Weights of a small transformer language model.
Size: width 192, MLP 384 SwiGLU, vocabulary 1130, 4.94M parameters.
Architecture: RMSNorm before each block, rotary positions, biases, untied embeddings, normalized queries and keys.
Each number is 128 + 32 x the weight over its row's rms, rounded and kept within 0 to 255. Layers, rows and columns count from 0. Numbers have three digits each. The size before them is the row's rms in percent of the matrix's.

# layer 4 MLP gate, 384x192, rms 0.0812, rows 282-338, columns 0-47
103:107152119147171118146111117098179113117132082151088127114112110109118119147103083080162189109133115159137156161128134126102114121134082167118048
108:137070094125153121129126163094106145153065121114097161141102116085171114139145070149168186129127086147102122154138101140142126225177140125142090
099:161139173073099128064145140142149121090151111089130116124169195157117108151170118137174156130129069107158128115151132139099088107112128107161142
101:134044089154128127171175171123141134108176103164111125123106128095111144164205094129168115177169148145112156140100122099141111093099133151150123
105:079114170116157125103126119081158128123155097103106160121079095133109162188186137125083121090078150121105099128153140148113058118134160150127134
110:127145121142118179128070158133166152124120130093150083130165134136125146144092169164143136085133130126159128137200105130106127145140187123118123
100:151167086147121107148136127162141099072113140109118208124105107205112103128107119139127094166088133105174128161088185160092030106213146125179097
099:119158201143030106105120064128144174129096146117139096115148144146109132117135070115161078155107184095158135097122103121134179166105168093109128
097:123082102114085125102182146125137119121168160140159162146136136154151094129131184123161154098113153122071079167159092138128138104098140071077114
096:092110169125171107071122121185167113166141101159112140201118144168159167126127146132091107147099152134122158186127139096120111081143105186124102
103:121150164136092129105137135148068125138116153104108127162094087100193126151121151125186132090149128159146131117129143133054126096141131121110139
104:159107083140199138109114100103139135157138159144119161160086145080085142096117080107153130117126117139103187131168183138107211173146119039071079
094:136153135113110134084062067133185107147119095049116176084093094128091124096121105157173118167135179177162125169116101160132107156105073122099103
099:116093112184061113128122103057158131152146186156128155116111179167176117107142114188139124142145100145177142078114128117143132120161116088121110
105:145147102120135132139105070152148164122078115119183125161171140121168176107110100192136120064118136162131102097067143119124177086138149156119115
108:113101139173127110091148085113105132215130134137085179053129093126178118148200135079088143110111135121121166109141137122179114170160075126208098
095:134198113095129137127113158167101138104115099115198148093118160092131137102116150138175139146186155075114129121115133229127116164130141155108107
102:077112096143184125082154089159086094154066082147098093109104119111132199141091105142115130130137122097128175128157145087138107123081092056186096
097:115159201101146093130112160138180144132172164121126101125135119169131166108109136133144025149157141146129142115151161106156077073108135117108097
103:122164062124088084079175135125114116102095118170127122139109127185201137138117074095111145111154164126148087119079109148171085163119129111119171
094:132167100134103044133154080094183103142076153113132129063156141121098130138148156076143164125115170112126148152064073156135099129124126139164164
101:173107132136082143128145139119109115124080132120140150093096135119166148096122177093089114147151166155146101133142126121146126186144112145132147
105:090175101135149145131081177127107094161149126052086103131103151168124107167084116144158106101199095130117149198134055192183082122113108147118105
099:122098083124059144144135079117142091103135157166152106127153122092127125150146161083137143132122162149175153062199141140133169063140196134106098
095:153094152124161120105126175114093143146168096116109112133140166082132158088131131127057154081165116158184081129218171159122115083119141159174116
096:136103117171164126158185111109169128127090200162130132096082121085080103065106051128119159087170147114170118159138165130091158128139110153116102
104:066063090115145149151180153151171083108087096119124137164140136140107105161142071075087119150109098151163121141206166123151112137159111101193148
096:142130137144130116156103093096130163120145083105141128124104171147151174075182134146172217067142178177143100127071103073041119177101178123180107
103:066112141157158150144094193191084102108148115101113148116114145173106152156175183065119111145084130096190127126142079118188129095131161156121072
097:135111193077132161118174138125090161127158112058152143089202138137140090072157113092120156165123119145114180161147157098122123200090121120102177
100:102111127159194114181111108136093168103114135118116092158171130126123118151108165096173085141143130191177113138098100077103181196138109100147123
102:117129077131108133081097153104128121164105130090134192112096180058123122151134121195085157087149076138127083150135115097097148052121125113091135
106:099101150144141086113156101134131080167160100165109167129187153109133134096139124141146106092170151103119138170145083150175155102074142157171113
097:144122130172113110114158175158136154142138113101096133145122152090155145184100130120070167110136065087186097123075138101064126066168121166185165
096:151130135155144161129158140152121147102183142090157167166147147160116112160153145135110141081050110124130104122187116174141053134074144109122098
093:121122152146162133104160080144119130090107129109122127109117154105112096171098155149093125128125079117141209189121142153140140130084122106153053
106:120185069161088159122143176149129184059229103103142091126087098126160164106114164121136143158151151079120109172125144115117085123110107099123136
098:190114178093133145215128138087148160102120133074110122197145124120096103119098187153155173152147090138094102164144111148155091173091145113115134
098:131133134134136169093163182087124147170133134101096106139153100129158150139115170139140203152146117118174131142103118136156127097107156152111124
092:170104132143121118170148134121082137151166098120113159175106141095156146103108193130122061160067087158143166114115151100082106069122087127101133
102:132098115148133186079155133149137124121185109166104142122139097110139157105131127164117133153145127104099161143117139144151153102153174124152104
103:195126142139130137083115124091123070109158125063094114119171209157106179146124133134122130162130125160109104190156155136142100150150122153054161
097:156147151057114109161073137141128170139187107109148121121177118128142099124085128132112127137156143121060177123132128135109127194111133075078153
103:109194097179138102115158178069145124167120091075139149089129124112110160085093079110126130130123087111105122162170153131120122163119073112139098
100:135123100100091170120069111146135131133141166171167152130125157175127116115191122136123110191122057109091065147174128167163161089173115144126110
104:114191102175152118090132134130137089130115090118177154168173163100086130123117090106124124155160156143059133089064127149138167072139140119186129
102:087128115114101182125067142153208092131098141096137133129108181102188112202151139126113137076098152173124126153124160108109123144147140033130111
101:152173149103181119131198161112082098152107113100175209104109121124184113134159150170147068088109188139116099070115093189151081124106133084098118
098:151157079122143092121099088148064051168125113146106134128183158110170157168104081159137106111106096163164103111112181143106155119110124151063133
104:157157185104088114127079150170110076150168181147076134159150149142118081139135125118111104097131060132137140095183180183090160156152159174105099
097:145135159126167126099171123125140113151065133067077108111085104135148169090146075102178112130129114152138114089070130152160150139069140109165169
091:053138162097092099105124090121109077170099152155121128101188101103108129120093176185114150156175105182113182130141108093053127143115168137073162
095:100176197130189127116137097119095125084171115163127121142144138068168149179190127113162115189111158096147052126053136218113183152109110136185129
101:143195083107141168114121086152199126125147111077110128138128139112082182123137148087095115163119127151120156116121057171100100072147071110085129
099:103111139132070123137128143128136156121148136127097099110148146154181124110116102133145177131079113112130182150152143116176176127125074130098100
100:100152084157147140100084115164114135089142140175095156092123136144175110115162132134155152091159108105095144121091114158135109074117175135172196
101:138116118131084123182150119141129101130168152139111104112124134129132119115119207177134162179081110169118150128166076093096149156153117144120132